config.yaml
num_attention_heads: 5
head_dim: 64
positions: "alibi"
bias: "all"
init: "normal"
init_std_down: 0.00539
optimizer: "adamw"
beta1: 0.9
beta2: 0.99
weight_decay: 0.26
final_lr_fraction: 0.0
max_seq_len: 256
doc_mask: true
train_tokens: 186000000
max_steps: 5286
Each number is 500 + 40 x the weight over its row's rms, rounded and kept within 0 to 999. Layers, rows and columns count from 0. Numbers have three digits each. The size before them is the row's rms in percent of the matrix's.

# k: layer 4 attention key, 320x320, rms 0.0344, rows 163-191, columns 0-79
# q: layer 4 attention query, 320x320, rms 0.0353, rows 164-191, columns 0-79
# v: layer 4 attention value, 320x320, rms 0.0278, rows 128-180, columns 0-79
# o: layer 4 attention output (transposed), 320x320, rms 0.0281, rows 128-180, columns 0-79
k163 116:484449497531486556452482479458566536470453502498555420504577453505485510527450540479519482538476528521516524504406568520521564450444423491524536517497433566505541498480508558495439511467483487472490503571503478500426484555417490530444539464
q164 096:497496502514481470494447553535608452471431587490430507463543434424488556495510451555491570449541469425442457490495500473506470526548511526518541512453476478517486431562447529508508443441504560546497492445494436482507466485480508500482538479
k164 099:508499508478506504446485524428488577514506486486542505517520496518499528496484481479527465523446501530570488515533472474578439442526501501531514497468539507512512462439549503440516539502495482421558530508482570488488566450556459530553510491
q165 121:536597522516535464533579487521436547510471545571554575429512470446501452511521465498549421524470517510527474484601481543498482466448429510555455474492560513528516493474553406497487509565465488457495490548464531506467490527475449468441467570
k165 111:493503537492413479540553467515503442512505510476499540475551508523526495434472547530462514477492522515488442479526454542486535484469488545485482480507479562475503487476420482414463430510524528425509464523492420464468397483486481509518479457
q166 106:459459531522500514458491433462524507503532495514518469536464498525488476405555509478489524423478529466468541577520516574532506542559522475495483527494437529472481520504549573444504460503543449511448507587434496520461504533496564482488466442
k166 103:529491455450514526513500525456428497484512551493498478475476515546450443532506441527526531531487522484410507509553484499504456509552575538474480486516514458528439468488544491515505456493449508498457502450505531494506524455549439473483500561
q167 098:474497617491469489511501547459546519486495576446466505481512454418480484488500496538571471441554482456440464463457466481531500491496510463502574469488466472522450504503427469430521468517487521496481493473512452523575491501500549457446516469
k167 103:469461453527513500525541471476410528538469491501535458506514513526475488539581515513493433494504520499447489516415535522435472492541566530483552481497413499514517496493578574515490514511435502482562561583519495548510562455484480564506451502
q168 082:493538505469527448427472387524434532541482484515462511586535513580447433474525548424520536501456532433468533509469492521531475525521519490517449508433511573478467536482540540520534460519554498521438569581502518495454527591490451556459512416
k168 085:460494497480450537541539567515482412464450505499521430463525433452477420552489511531510488556462581450425443514500547501497505541521471571501485532539484499529476465525458483496460457500479504473444477427509527488478534495504474470454553525
q169 094:464536484521502507441471547529494512466485541462480514483555457443521468530456498548514492466525547506429491452445501469488527480491496482544573502548497443533456509479434508508567512492445538515502449450501499501517523506410468525540496448
k169 105:384496513457497441579525478482536466565521479495526441464510483527508449479480513487481443514468525498422506503454577533427500536455545505526447507505457562479513511553493558576512547469519455531534509518534486507484555496460511551533465508
q170 092:427523544459473482452470450495548507531540466501409458550511524523469463452508534468528530501457525442487499526509483508532492537566513494525475505406509522500443506509456546500568453465578483554448547482503503486502536567480503567510516454
k170 095:497508474511526508515519571488465487516462517499527434442564369460473445570468453511507437556462585485462419545519521512516529524555511558464486502567464493498500483526487517550519530464475486446433496427545568467495570546531469457458484544
q171 097:491474471528501485505514456405475544506540454552540483546483563593473494530521498543526463503462490572484552524540545590515461538612494502485523488500492496450508521508527510453446448536444442535478507595462571505429502499487506430476460454
k171 108:555477488462533548514465465531475465493460497463476475518450482475443547497460410512484588473529580525427506498559511523504583557513467556478526531473584460510454537508461484469489449426426513551511464432468535445474464505507451496523498466
q172 122:435531506490481512547552530551443552467451479489521525490455449472494521490503502518545455455465510506486521512434536453474506578486520465544565517557453462546452538504485590458526525497390512516452503520443546534451496452483518488527466482
k172 129:442497487485557491518558480495504470551458467469434454467499413472490535554450532522487500500518619532432501499467529529492535504507565486487483437545483552489568486559421529526552472433498500514560501490509500427549531477442498498536505456
q173 111:496511500537510506575532524577555494476445556535484534419516471409500490469531437516480520488497503441552462531590490538484482477459457550516440532476553497532544417547547524538480517439543511499529466533440476484461478467537508465491503603
k173 113:521528496492436498437485522476536537477574549500514582482518496527493488408461506517530465483480445537601479486584437487588462429492504511557492488500526525495470428416498490390482432532526511413556453510459510497519458443556461490497533505
q174 097:485482531470519470449467411456498494559496470494496468570478603574477500480512551423509543519445508476465531551516500521518460559618530494451457493405509564480496472508551540488434469497519451515478561505506498522469529543509470561480515462
k174 105:573498501473480537510522558504453485461473570473475477506513441427508491575471489495523537538466590462431461575507522473497495567537459531478487480471539453572490490506524449534494525515498513497417504430495547476456517520538477467503500501
q175 112:464459541515522473578538452546512540563481533489551475459438506435537502394541520458467515493485522418612505550559458488491459499436465525507469503469497556523505435522566572483448563446560471484489546507437429464479473473526505532496458535
k175 111:559497507504480501459482529488514540465534542498505535542494471516493519489512441493549490493530507524529479552601467455514498445575552513512507475489512541471514413466499489481529475486518488447542490470461491479563500479516442464523519480
q176 093:530513490479496487438452447469437529526475488506534541541490534587523447557463531468485490536476507472475532481463521542509538534490493471478511460475493544466491543420498537482477508552406479475496538569557539572518554536485474561514489451
k176 095:413472489453471428587545491505481397492431479480498437496501544505479494490505545498460494519455522487426474496490520523449510601488510536502470535511493534499492510557440476592476480497479508536432500497510485464494536481478527507530471502
q177 097:505503466517558469493498408487421518496478516552579491543488532587518458476553505520503446508447490479542538520479562512476481487473499482502494493481492496496513524486578554508478516573438477488484493601495568579418494525517483553487463504
k177 099:499474476441459485569533527487519472508472523490451523470482449489504496528476545514497533495493581479410481466498491477515492553434509474511476490495484572606510509526442495530484427441426571545493533451490473501515467467452518491550546524
q178 089:470514545491520417455440343490475498543522509502484460593497535580501465454541548448514550524430476431553537525451499444517474525493527477470472491433488536473473514480511539554484486510541443517476560546505482529485502575501517600485513418
k178 090:502440425439454525554516549485473469439443538505481462477513461481514438584521506540488468530505562426397434502525554502488492546478480503510519542518461521559483479528455536544496491451410548516428563459519512510529557497499496461493525530
q179 091:480534571471502440471493352473491519585527457534513542560491519570493445475519557405557505578441497482553506481505465506536516550457474471472450515389525566475472539449542505483458485522502473531486566520496476515508526607503511555497519458
k179 090:490469459540473507556543540540470484472381519516491480450576451477474488570492512545482469520464625463505436520505547499495525531530503591506506500498505498508495456528469521499458486505445525450392485533487536485493537498503482460462491506
q180 095:502401464503575470498400406430466522546513429573522458531469535583494533476537528485471528519504522470547566553498535521533461540498529517466432476479506543442512473505509579526447529486482452487500544537504550533508489509554505536509469472
k180 109:549477498448520507491443571533417512495480497555482564514454509469483505529502429510480566465520508514501499518587452507533493530506475479490510514484557484551457520468493430517528497476445549595481548397473544510511502477545493408561535521
q181 108:441553597485464429428504393516500480578570499505545461568499544515539460431504534413535467546431504483539491471528429484519514489488485465532460501378489556491451534468508473492504515555581471513470558500519427489485520544475512568529541468
k181 110:565505471532477488513528551494498532498447571485504488459554444499509449574495510491492437541504545433447479545551515472476504508528504527473487487494503517493543459525560532518504557461451487441437508528506511493548565563473433464451474558
q182 099:454453432472534581543489554523435528499500454450496478497467518419528542451507511552422494453490568538487544507494560516491507591539508529497558506571474470536521493505464591431506577457455524484507502468442503479528499447495512510506462508
k182 098:497562530415578447493501478526500473530569502448457567500450478503459498472472448533517543468565514531474594545567532518446465516549617453529509485496529479465485556554526473536526561490545454619519494483451533502595514462540504507583504485
q183 115:489480473474482479574531537518532556468428579497558498443553448401546475506473432535470463501480545468468476507546523579467528470451477527525473443427517521547477448479494498457476513504441520467517455531502486482497484459492429492517458522
k183 116:518485530539474427491542502458493482509541520496506474550497536570491572480502534415519427484458481521468504527557439461477504468517542525534424497514535543462514445507462511459522499522476497411600531501514487483544544431493428504531432489
q184 091:501576503495553547482470399513499504495477451537432494538542522538452463499511515451469483535452544437450549519493567524552519498592537481495440517438565456488520522484502521576512466535531476542465520519485529510505519598455503500465491483
k184 092:458504493478493532566557533543485442505532489518496473418481468526494441501473491497505469500476591492496399475565513523538532582477490566506484559559531451481427473490440485521465487481490514482456455448535543492494497530556474476538493514
q185 088:531531479480578442486461384486443520574501441561523494541523523584493467490542526429468474567445549429529558564513559519513460440456519492486393502420549501503527484466527506550448528574544467486470591583529573519446514573501440529489466523
k185 085:535456476494497570491540564551529448449492519569459470452496441448490444510456525488455488504530514459484459473587474489536529524466483525463483569528507498549450471489466473475490483472446569488489535418457499528480480485537501470511499534
q186 098:463503529534474416428545472518475495509510574511470516552539457558431498525480496478554541497499386439450460434417477499466483528510500468509530547491458532459427549468487476460518461518511488513457502531531496555454515544501503507469550433
k186 097:473413519506489530542513513463486494482414510497526434472547437495488482568473520489517470543446551489448460504373547495495538511434412502518509508520431535575523474505447527517454488477443528475462507527521495481416507528464533505463550468
q187 101:452502544515454521417460499540587454460524559472389446538520505466488517462476511465511554441522476482449491474530465466529514502534514480544514533531478505514442502543430557540588454439584528561500507461476433435536522501462562488500514442
k187 104:471527444496514541511494540443495562528490467510560473480501477497492454533519486515539479590504517546503518516525564513523462469517493549483504492544517454474494490464571461513508538521528440456481472457541584504493541525540460498488525541
q188 094:543471461505594477522451463490455512530470481511553522491506501522496507502514522527470513541478495462574515523445551500502506502446510499443483467468516504496537482481562523522442523555437495466506511552550521577500470514549467559474503519
k188 098:501458524468445455545500476511511489516550479510425543527489544490538517457504551512486556464507518479492482482477460477474475567438532451515506512422466525573505499498455531556486450464440577574506558496447441548524470445461554526547518486
q189 091:487569527502510475503498388543440530570472486563515499537464550556478474451509538439504458522441539458597553512506492443496516478432499516501434487494512546516489511472553541534521497551564465479484564517465520509487518539487484576506485499
k189 090:498493484485469477564514521536515447535467537496481543472521439468521464529501500523493513512526547493442448514543480521481555539486521525474497498590459536487503478526420461522501448454486540499403531449551479471538495532528506433504549515
q190 098:484489435491547489442476528536434514473490435484498568563538509564506525604439494485458505570499469532487504452449532487496542558493533482474489484475523526453456534449484493506481511539425509492521558474599510534501525492502484535510531490
k190 094:462510506471506470569521480488523485493465446506476480497514545483488531496468585464494488520432534526481515525428538480471514526436403475488491531471503479551548522522420472521484492517499521537457481529486507528436518516453555558468490486
q191 094:524507514500545414489530408472434530601533486537564513534484523608482467456514534466523497540451493482600537525471516491499503489449467488422471513422489547472461520444571467456451506556506469452461551565522532552444471586539489555504478496
k191 092:550428471518471535509508518510488474453418557504478480480556459466467485542446495515490516484515560443452462490490487500474516512474508516499526500484463570569496505553438569537459474476433538519420546508487455487505494521457523433443540534
v128 093:567495472358462469459439472416511442469436501551505452491495462541473454467523477495501522404480439511495521516500529453508595485518518522583551449454443524492593477488407532395510510489486478568489431458593501460479460476511464561482540503
o128 092:502431517523484557506534458577412522461482501458486536451541543487448509519451593516518498506448456479510447544561456523471446577552512415497503531550462485489525429507543441469445480490459472462538539517461420557504480517549460521523486517
v129 101:428472491520480517549523492479554520481471475441460504548496503469543498535457521509557536590517528517505579457490535438486521515551485478442513476437430593444532530524523497515491472551563428509455497496547565556502508471469565397514578477
o129 103:514509476473467472437418513499552395514587525520466582462529433599424496494516438586516487477539507550428451523424567547488485520553460532495535502511472509518513527501399495541632470457532466517464545472485523535531502539481485495512538459
v130 090:447428556544464430525514498510464422422509517529487467544473465467517540466511522438487532504457461478454440526518584428462522453439469537495502525435474573433418541525488460536492472460474440533469460521493506521489503449499517510532470478
o130 087:491479527490577519522433509436512530549512526408523629448538470478476476511484440547474435449530473559496474547438444527487499575515531526497535559444464494496534499451458491476631541539531523501496502513583498477451477530545466482503574474
v131 110:500535525486534547526514473426487461498518506538471538508515492455494458523461460496538550582542573566583528528532516490503560497510530521443444493459497579504621456504468459451506512441553446536462410464515513457489543507517513410467681475
o131 115:503487506526521493480453476531489455502538464443488445478523418544463458507570535484488490481508481508438457555487535504502508523590481427493532570480485476485436500551414469526510496500527481460448547533497585513511457520474490483523463491
v132 087:465547472539392531510530559545478537377456534495499564440462547466544453500536488437532446464490505439455499547506484558468543586513517460585554496522501568581589474527542486512510490473529541440499468478475490456498495506496540519486491536
o132 094:549478524551463509493466480494513549513428503518509483543525488528472522539520527468468515555524510531590574472521431475463495531511508520495487456491477508508542484500451539508399465515455488463442563487420533493491502582525543534499503480
v133 095:520424522483463527522471444467517470483510348554493456554542515502564530441476467487488547513500504458490485508496504422522518485469512559507491524515448534432440585472535515507475383548502547623525523489525504557483532427497495502483526499
o133 095:489522507452535538486494513510476520500503468476507490404532483516473499561468574448471467547479561526523530496561530529474548503523520451489472490525501491516541483525444446489513540568502468441544517517544505581446431468490511489476513510
v134 083:517499442486497530509506515494517454484491483420437452436471514486445528494516549549392544439461520441516401532489468471523485511457459503531535481567526529468447383503479490524504485462507528479493508576517504504486484470456565445495519512
o134 083:452398574523471526451462540537537543450516569528518503441482517444497506505511521544508495522597515483481504459462455397479578501480498484499492486479506450458420498446498518473588506528440551509491447469460524498529508547553531460456532493
v135 093:514522521588495513464490484448501533471470535456462510454482495466456553508541501454579532486496553442531467540514435462526534468523514473484513464495451541430482383493561539521493546494504488443489395526480557436549500527510535506526540517
o135 092:491484517523403540495510523509513493515487577517518535524498514568536470486541495477514492508564418509530449504482484454495498492509479444502399468588523510546478578485436484495442486516558450486452534575419502544538490510529498540491483473
v136 089:407483450437538514457515461558517479481524545527460505574459547492532523528521508559508594525487554521446508496534522450458558543466484518505398546466486493419540464515514445474515496436510379512482449503498441491425516481544544468531506531
o136 088:511456512485506477498484527520516484504563409490444474505514468508514473569576516429559497494547450498553523473448488468482528495483413496498487512420506518504437477499429535468520492441429552410495523433460601553404514548547497477479512503
v137 088:439538501522496441546546567563496445396496593486462508373489473488492509495517511452508474536479537480529437531492586502461476521543483465487489471528478432561457508537422498478490566488487493430508492518454513503525506492460514463475506504
o137 093:456430502509467536514445521449504541541529504593557568524528500488468560439505450556484500460516467532455502512478456563551467520568485532458541493495430512524542538507466551533560436516567483526396507435526525432446499540529551487557472430
v138 095:462442504457492502477494469499498526508497471498543447527451477509504514539543530515473504528432444502459530548492522488478439466495490487522501450477509508468523484494544523510500570511532408395527515517529483532381517490507462610476508516
o138 101:537496463487580488523458492447466556493456476519539524530451511591514454516488512494489470578484497527578522498447466510468517540401538544466522486499542532471571485453522542516331479576485503471538537556490510512471511538511412518525483472
v139 091:523598555556531583505447477535460443502421516465528467448485455523492477594456580576504501561501488529441490482452494451524482466539539426532572435519551491447530546519463513487490463567514485483466499508557507526471517445495492502462462537
o139 093:539445380510461463450452467473530517447519514588488465429569533464438467481489551508494500496518535452492514456518503419452488479511504447419460472561444477477464406495561481541560478482494510503526523469438430563504509470467459539495491489
v140 084:568446535478501463470505494454519466529513534491481502535514476489462494518506570546439519387503471495501485444505446430588482442470503541529579471412558513486472582463506455518475491467491598474484472440426483445577506529483412513561484468
o140 083:502545556531533497503486559519472462475436495461570520485564535459496487487453448489508453474499496453478423519497510479470536505451527498513472522503478494508532431480514513460612529507453475511584426564518467488501426515520484516422545522
v141 088:437491515584518500531553485550479412508529420546522432483548468525581491544445487487550440623496562483483464469483421519462522547418510572457443506592468429483498471532552532566509417530501483475506526536528514550436519477530505466497516513
o141 087:516469414450515512438443560467513562488513503543435541547483533477447473555572567514512564466514517495566589524494519472494491452499436497436510424471523446451507553454464520546462524441475501470482503521473514463438412454445550579481503516
v142 091:440521564565555521482486522460484503517556529464518523493400544604499504531519546564448475398497568550488470513515539402497541409532496526529504436537593493391548542517536504523508423488516503514463452516407494496421505445504446493500528491
o142 092:489496447508494498467486484484544515489481502519487484469526483458526435450481520496566518533547472509508509452436496469459492511483523530508499564512408475452447466432534442517501535457466566447591518517507493501468514504472441511455486499
v143 090:436428528424516399519462554493524536496530480509509519530465468510490501565484512457563527443473523456498549521476552404473471427489500491513606422420508567401480489513559509539499438527577483505554510495491493517464514474544471528513479513
o143 091:520544523485512559505517524489512510512495434504446619537466527523512498493460497550548476489504456592510436462452455551462496533566516585523456543553546497514538558500525513438494578491484480487554517513498519528528450508532453487516523463
v144 093:531512427446493524505512494504527566465515445585533531482545543462517489489507466546457526503512417510558439487512522480472478607477481503441445601463474547540520487469542518486498485495511552456542529429541494461522447459527560486519568484
o144 093:533489511487517540518469510586453474511490462461441481428451475489443495585547533440500521478502534467524548558525515475512580531516520454519474496485513505479510519587477513464453524450443541506477446519513567524488474491535512462464492567
v145 097:509535492504511495506532500491490481446489497486413485498523547484503461529489519504508538538560564466490538551496481516510533504505484508468461432486494532555565480532516488534467444459568503487477455496467505445508517485498533384446542494
o145 102:511480535548473502483468516530582473501534529526486526512533460516476482563515487482530479488566498511405469444431534447497506480537519439489486541503497499506461472508428445484586511475458535491500517428470575530542504520497517494514568439
v146 092:484492443518555516495482462469532516523462487545509509543536539476494449534545503536522514499512457503519474426527508568497508461480548460469525515486400609466615527487540536458516564478564454499488489492597435461465530516503483491466531520
o146 096:530529509486521509503550411537507457501486497427454490452436507545503489485564563479484533559462512528528544492519490509531480513442522491523511539480585569481506504499552474451383526515485433475555534527525525574547530514560440519527433542
v147 093:421479526471591504524499542550470577508595555501553492546453568524462566456541537458426526449530448514492519557487539494477555498513459513535523533545559432505453549505480474472509494457453514440526566498459447481485481538531510502561430486
o147 091:496532495542527459529496540465503504532492481528437480502474448450541469515455508527518454457480451524511468476511487497494519551471526577542521534465450495465451491485543487470491526467503626543590476471511550469446522509485489430494452526
v148 100:413550483435501535486557517509530517521536561505508453502442537510446553555423565464498500472480528498489516543496514459503435375448505507502553493498501553506496530521536473494473517502549492576502575472447475567448449480478508529499520496
o148 099:524511533455516514416476508469496510510527453543437495477470489472457502461493448545565449495513448577511488434447440562443491479588479562560522542537476456493500515464550526468548499476499462508528476463537496561486472557536471516522469450
v149 089:528371502542531496480503487510468598557492394561554462497470523523501444489532536465560418525487491425542562534508571491517465406467446513529477472482487610524465527477539504535459576546521477456492562549429552539484514513506516601468501524
o149 093:506558528496514512485509475466524527474456543453541514555446453500480436533463493508502426571497550556531510487407477523509497558445579538515479491506551487477561481457540535517349471595509531478504509533524491551511567483448453512509474528
v150 090:450529540558454513532491530464447550536565511469486508560433450493532475447494477508509540507504574560453537527531541490455540561584527480525477466519511547517509442495492511486506448492431520504489498484513471548463475459458498520536525504
o150 091:510474438526504474481451478472541533469508517481511480517557530535464545497481536504516493501477500488509452525482537471458513464504498522490568561460433449505502485453480536598512492474497563493493493464516505453454527556479449460442507437
v151 086:591452504495548447542506529409514536508563466524451590541499473491525417475429454499524523549565501484568533462539496510511484535430466498449386494441567548569522394467536472492470519410503444457512411474508556465508528537516501420511587466
o151 088:460582543570508517540525490541539430521521496442542472495489442450547523537586475519490505439516533456403411576486532502545527517493481523512540544487577516509484532515457500489557538511537557530478510517499574469561481458509503443519504549
v152 083:518556517684481545476543489547489517538444517511458522494528448483521523482561511518402515532571502544484449423477518586527553601486596540461437434527475495493508497504522507521549427526486464448490491530496477521544525490516447446508476512
o152 078:473463457508499471547498521440578478489545536586522525531580577481547508564511510438605542487495495474526547531516476400529447411487501383486534484401476463495496525452520441506462522482445496513616491503503570478481432539432496532491520519
v153 090:499468572601509506566571513483478528510608449566521523425485521492493441447508493421459454523510489404557409558528590484527525534472428532521464561527441519544450454499506501545467506459461592509495515467407522466539477455491516493487523502
o153 091:478518496478486559495481550490491570498429558497535499537508460462504501522501476506468457530555522530552522519462455468497503481454618472518528516473482485481515513463460512514506507533495541531420454530540548477454501525529567537441494524
v154 091:443557537514488451514523537501489547552568583480473513397431468550485516449452543461453435477506452540453482500500461500505423438492477480531424554543486524586427457485536435493479459479493549543503551491404539473420492442490571527542431510
o154 091:488542502536586510448499561467470522536500446508553522565480556482481526508491459475514501501490463494555556454411468475507496487516547561534505543459485458452482570443512555531473475534529481487509371490531515455437548487516511521490516481
v155 093:600524431512480540529492525505517506464494518437480556492581499496538479467467482457467487487504490467584457462477448568512542516389502503505506514489515483572392475455473513486482516480444606554511527520491500466582461555449477459496398484
o155 098:447522565519450519518541521542503511482524542500522479484525518412491578495508463525532528434496549440428465509574500460580494447533493434537505483530537469525494545531522487444599524474530518537518463462489446450563498440532564460497523546
v156 092:539546519573380513488535529538449524450506484435483510500470508476584452530477524470546490509518559451507526524529449497498455500521537457504443470495486614603561509522595410578475472513525538577501444507536533474506510467468522467506555486
o156 095:525508579550452508455487463414628516500493574476526489555503530514498529536535486455518468482598517524498519498499544505486474454539516461480535536493503498458525478490451490528444525509505511484507550428473531530565517551500452505497595483
v157 088:403554439537471479500536529599537538495485611506514560509470522475519461527567486567498471451459487500521541388497534465445479520483580508493510524488426574469509506539521502494503571508558516445494568509480469556507472492479483544505534506
o157 092:552461511457492481454433451480566515530526500480524487445434506557449510477544502491544521523527496470579538473462479531507470469506447574529535510445469527542592535468510556514431456456519454504468544429449445542464500556542480533502497488
v158 085:445545495450473511502506515507554410494528601439488582461455489488473545494486499577446559400422533502477444461501496424476563505438494531582596487494533513469493465529430551522531498431478532557481546449460481515533453446459535487563556508
o158 092:483467512517453520464479506530489502496504505515445513416536498415492555441470437550536550448543461510490503507502495487443516551571468514524529528469419455503465539467486492463661546396489503519480465502465487456469419551534555476482513445
v159 083:491549473508435535518516464556442618566494451560491466478484521498460474479547546582511478550571528497524575520506529528531525523598516548432441482514436570486560488471560516491492517604506551550534509562374526454477495521487512512568535473
o159 086:555516465496460499490512482486540516490543551475495464547450494514455469537472533432588466523508522509543520484416534482489496477505490434518486548498493453522458462526417436540416455520481528484482515491536505582566552492486468508421525512
v160 094:513501460599579568573505509524515539517537498518515558436483534510545426556483481517579494508542553463558442456510456580540503522534526531464573516531580520507536485517520520575530530482513547507533454450610467482576530492482478471536454537
o160 095:502524508459416501453519515504515458467478528530489451533494484511498490499528551505459571553513487522541580542575519466496492470496476498542446450492486532508526506510535449552513480502487464482446513492467495565555462495492529547465467602
v161 091:546513572507603505509490440459476490482530474591533486552514503519576514455423439445492500537498497527529501444502504510445459516489543510491483573441530422498467518476511485478513427526502509526467481508610524564448498529550465479501470538
o161 095:490522438461584475549485462450414494460517369455526505475499467533515469534555555412477513465478551432471479564544513543538514465498472502485487482516513518510515506537523506454502580495512478527515514480506506504428520373479495511503460554
v162 088:555495492497455484458513419469473564439475405494503492469524493488416508488510525524490441498512487428524481540465474501596526460526516478486477489483497541494487502458563511557451443579536554514480478551415548444503475572476552473510486456
o162 093:531545541563473525513502511500486509500453563461533493492513532535477460534473448483554459541532537489464513448442513487495524465483509413522436526574491454529431472503398393486499514550466514521525490520510513573561532446485480487456591477
v163 088:501454553525571510533531458481515452540471484542472440556563454487435506487452488486523502608496536551565553499504506491509505441490484528443369494433470475487418482473495516478445483564466476497471507542455531520481496560466456440508634461
o163 093:446498463437530495494450501492469497506538484457546497493496477521477476473551451522537444474515500445442424512431553516531476444495471477495520496497471512520496535519437506539545498513560498471480436514508473543452466441450467502508480471
v164 085:517448508412482517503476514518524447477510458499494499522532471497477470545528408454509527483508512574477557510503536489478492571540521447469450487536494392560506361529472529491510540521533503488560476447552462481506564486471440507486545483
o164 084:490488536501495545545546519488446480533521414565524543605561593525519537500418483521492536506459491478498493444537512571482449427532487478447545481473562486473528570546498484470433485501418459552506484515537578466532449528492521529515479496
v165 089:585450507596465462481481532499499583435503512495544517489455495528492534455565457533465521458519457483544499513509600518478501478583553498526476478528528533418446489474484488449485553468473571537548495515410511476562470566480494531473552467
o165 087:499543538532401572544530464446503475551524585510562477486496465425554517433397493482531478464478430518491485505506482528503498549500525502473582539506457415496543475505470432509471466521542508530555530516589522487501497574525439500532476489
v166 089:549548499594432567500503522534467456425549547451543504521510499456532434516544547525461475432471482501513430470494503471498534498502598500545583463482477534486479491537508504566492524444497634512484411468552464512524501500504520487499522485
o166 089:583434511550437515493443448416525533515463531510530487482576602493490507518507498480470556492557519477567489522535494445505498427485497435460558520486498480477565475477496481514516541517486495567535502497524442516528439552552428533463492499
v167 100:488570427507437497484491488559485464486518546467515514563530511508526525484556499564436492472488433463440471492467517532457530569490481532536501508507500448564450504489529500461515458532436569573520545536516486552531487492491497562512365476
o167 105:506444513480525499534501492518540577501473505513509442422497581433515581501451558451502523522472558430586541474605488443493531418453491480498501509483507515496483454466518551501456475475481516475540496430478457508470505467562549496426534532
v168 088:425495468505500526503529499460525540513566557498509473623513511513496545454522456461488522476466544534621491452491494472471486386447521511547567509392527470456435489524494548510482540430495585485539492533481545510515508548501482552523525451
o168 092:514518589525536532488505474494513476537523486464493522502484432511502474448476465556528472505508485493482448525516486592549459568568463611491513555560537575516506572456511487500547500513593468547496496573508479497528461506538485504547475525
v169 087:532509513591409528456559536539506551496469507445427444474471497512528507589499508507546459499535551517448523543484443561518571565485474422472454493519506461532520506527520469538518543533498488447488477406467506446448522479464476473526468515
o169 095:460507480495459425500512537437560480505467567568522520538529554547533513526548440458502557520505447514490551465442517433493451504444481462535463409524480573491537486505477513549444456461444522479519503497436527484507514546460543514482529477
v170 083:459516520474607555532526474495514551546502474493560402550509525482413540441506477408486516528486494572552525499489500540515512410506503478501472625495392498405435494477577517459486411533475576483493655469546450536412483560485533491512466585
o170 083:450477492414459473479501598464449492485478480475482533519446494643517456518549469498455439505474414516532498487483523538506470446513524519573511516488526509530477580551503508462435503466547459517542382486522501536433528482513449456524423441
v171 093:448461471503527430439495456546465517555465493556553459626514555526487480536591536569473431521513415464462573486487530487469464460564571498522526510471477436464551550495526509511471504535509457436540535514536489515490520497555409567486457484
o171 098:565499515478569513526537442486503523514499425477481484497452519595511435521459567419528448555472498494545493480531509563506475484445495544448466495470542580468522474477555494493360470514501463458533522516512487602464505501541418554500498546
v172 092:462497485466623517495505477444499558533519500424475541446497496494461414533526510506532534514500533533561472586523490461529540470476505473528479438483518513505546429511485481510495506472546473489510441513444504434530504519463489507446602501
o172 095:539505538595419530475510476512537473433494505519529425572528415508464440502427438495555463504593503507438504451445498510484493509503541445444495564541448458518471441513477444446546479525454523485467531508484504492552517555473494488554506476
v173 083:525553466475525509475457476477490426473443530544518501504509492524546407538490506510547536482519501484514530500498419530508441479512584471472520411514561510576614445495498544501540531537571399531492478509600437497484510554516514439448568507
o173 086:575498522558468495486520451522551482445554461540417449528463493444457497496513585523543520514513509497445487481565507517479446491569435488520501513557527497502499452515529433462457517516483473497546578429487497527554520449474470521589435532
v174 087:574497495497566542541473487494485494489489542571454459489529449471473499449492482457563541592511518532549502508496532593517471522581601498463545407453478490443525440512466500423482530477451497586519428445546492453475517515476464499511527473
o174 089:467511523530472531519469487442439520521588502501522499515479483535500518488526549492459482477502447508440436567509499485546453468557479418495501559497469494529483507545487441507547520541618454508455486520583532531496445495486453475512477482
v175 092:488560509555481530495519562544477527516549522539509495511434491544497568489504500558477496527549533560481507467511516481467408529580484563435450523516547465438451430501502481513498502517473467526506495518416465552430498487524527469573487495
o175 095:478436442439523455499448549467495492562587452497493488565468516468509501462480559469507527491508463491539493515452520488493531455491448573486545503416473432512470534458494513563516498495450515506500419464598564462449555537472507506419464498
v176 094:528415506493445548490521477478471570511487456510551564503485546508533466445504478439421508515510479524506466475532424526565552567436477536569528602525548564519507440446476454545487499466469594468477487546473531449544481538529512446452472500
o176 100:504542564529480516490547555583487481434452530382475432524510446466505474543518489447490505484491533495549528544523502461514525535469494469544443461491511488488497505498511444475560536481418519485528458513477498486550519489490552496487512599
v177 083:545455508565536420482473430472510511458469493505519556490505474467533537433508451463548500577560468449498464475487528568541427622507559492470484526475506539484533530497522518494517470478500418526478486535583495498524496451522507457483417479
o177 078:501572544534538507526543454526453428547498516457506516444497498567550533581532535460456484477433495550449530604537477462541515494501482461514471513400443478519482501467480453487535474508531461509481524550535550518464484476513485534498592561
v178 094:530402514438436579497490488468546429534428487492538452495519415461471546498445492435489512532463550595398501447485359554536526538553481507491534541556520516465532489489426543568532471484501472469481484464539511467469477520489430475529499513
o178 096:450539471481524491497526538525404463502488496479432488532579533528517511495534426561504542472435467531480485506484558492452513479474504451471509378541492457471494566507555481528602552461456456483520436576494495482519420463449495554478483470
v179 088:449560502510439514543516517468476510535545496525418478560509454470546496504511489442612566571461634485526433518522525440456445548475535525490389502462525466541450398493592485533506470544541366436485458486535500482404476429495496511534565497
o179 086:521406462449575561521390477488565555502537433462499548556477520530458539525538544475563490499576529484517505532453472564497523445532467560416530536454494546580548558493472585492499518512463476450450507489553575511477512515524511494488480484
v180 095:560419487500463511517503462434517572519539451560536579620462527482561462510528453462506526458510439491485493440542510521463469517434517539509418537508519603538493449477556492549492520442513476472485486502552506520488482542531554440511526491
o180 100:548591538525492493491543478512508457517466472385468510489480460498525481543532505463507519502451544509589518607497503507487530526500471510551528483458564514487548546474464457465435584529467507544578515536530521483567498493511452496530469556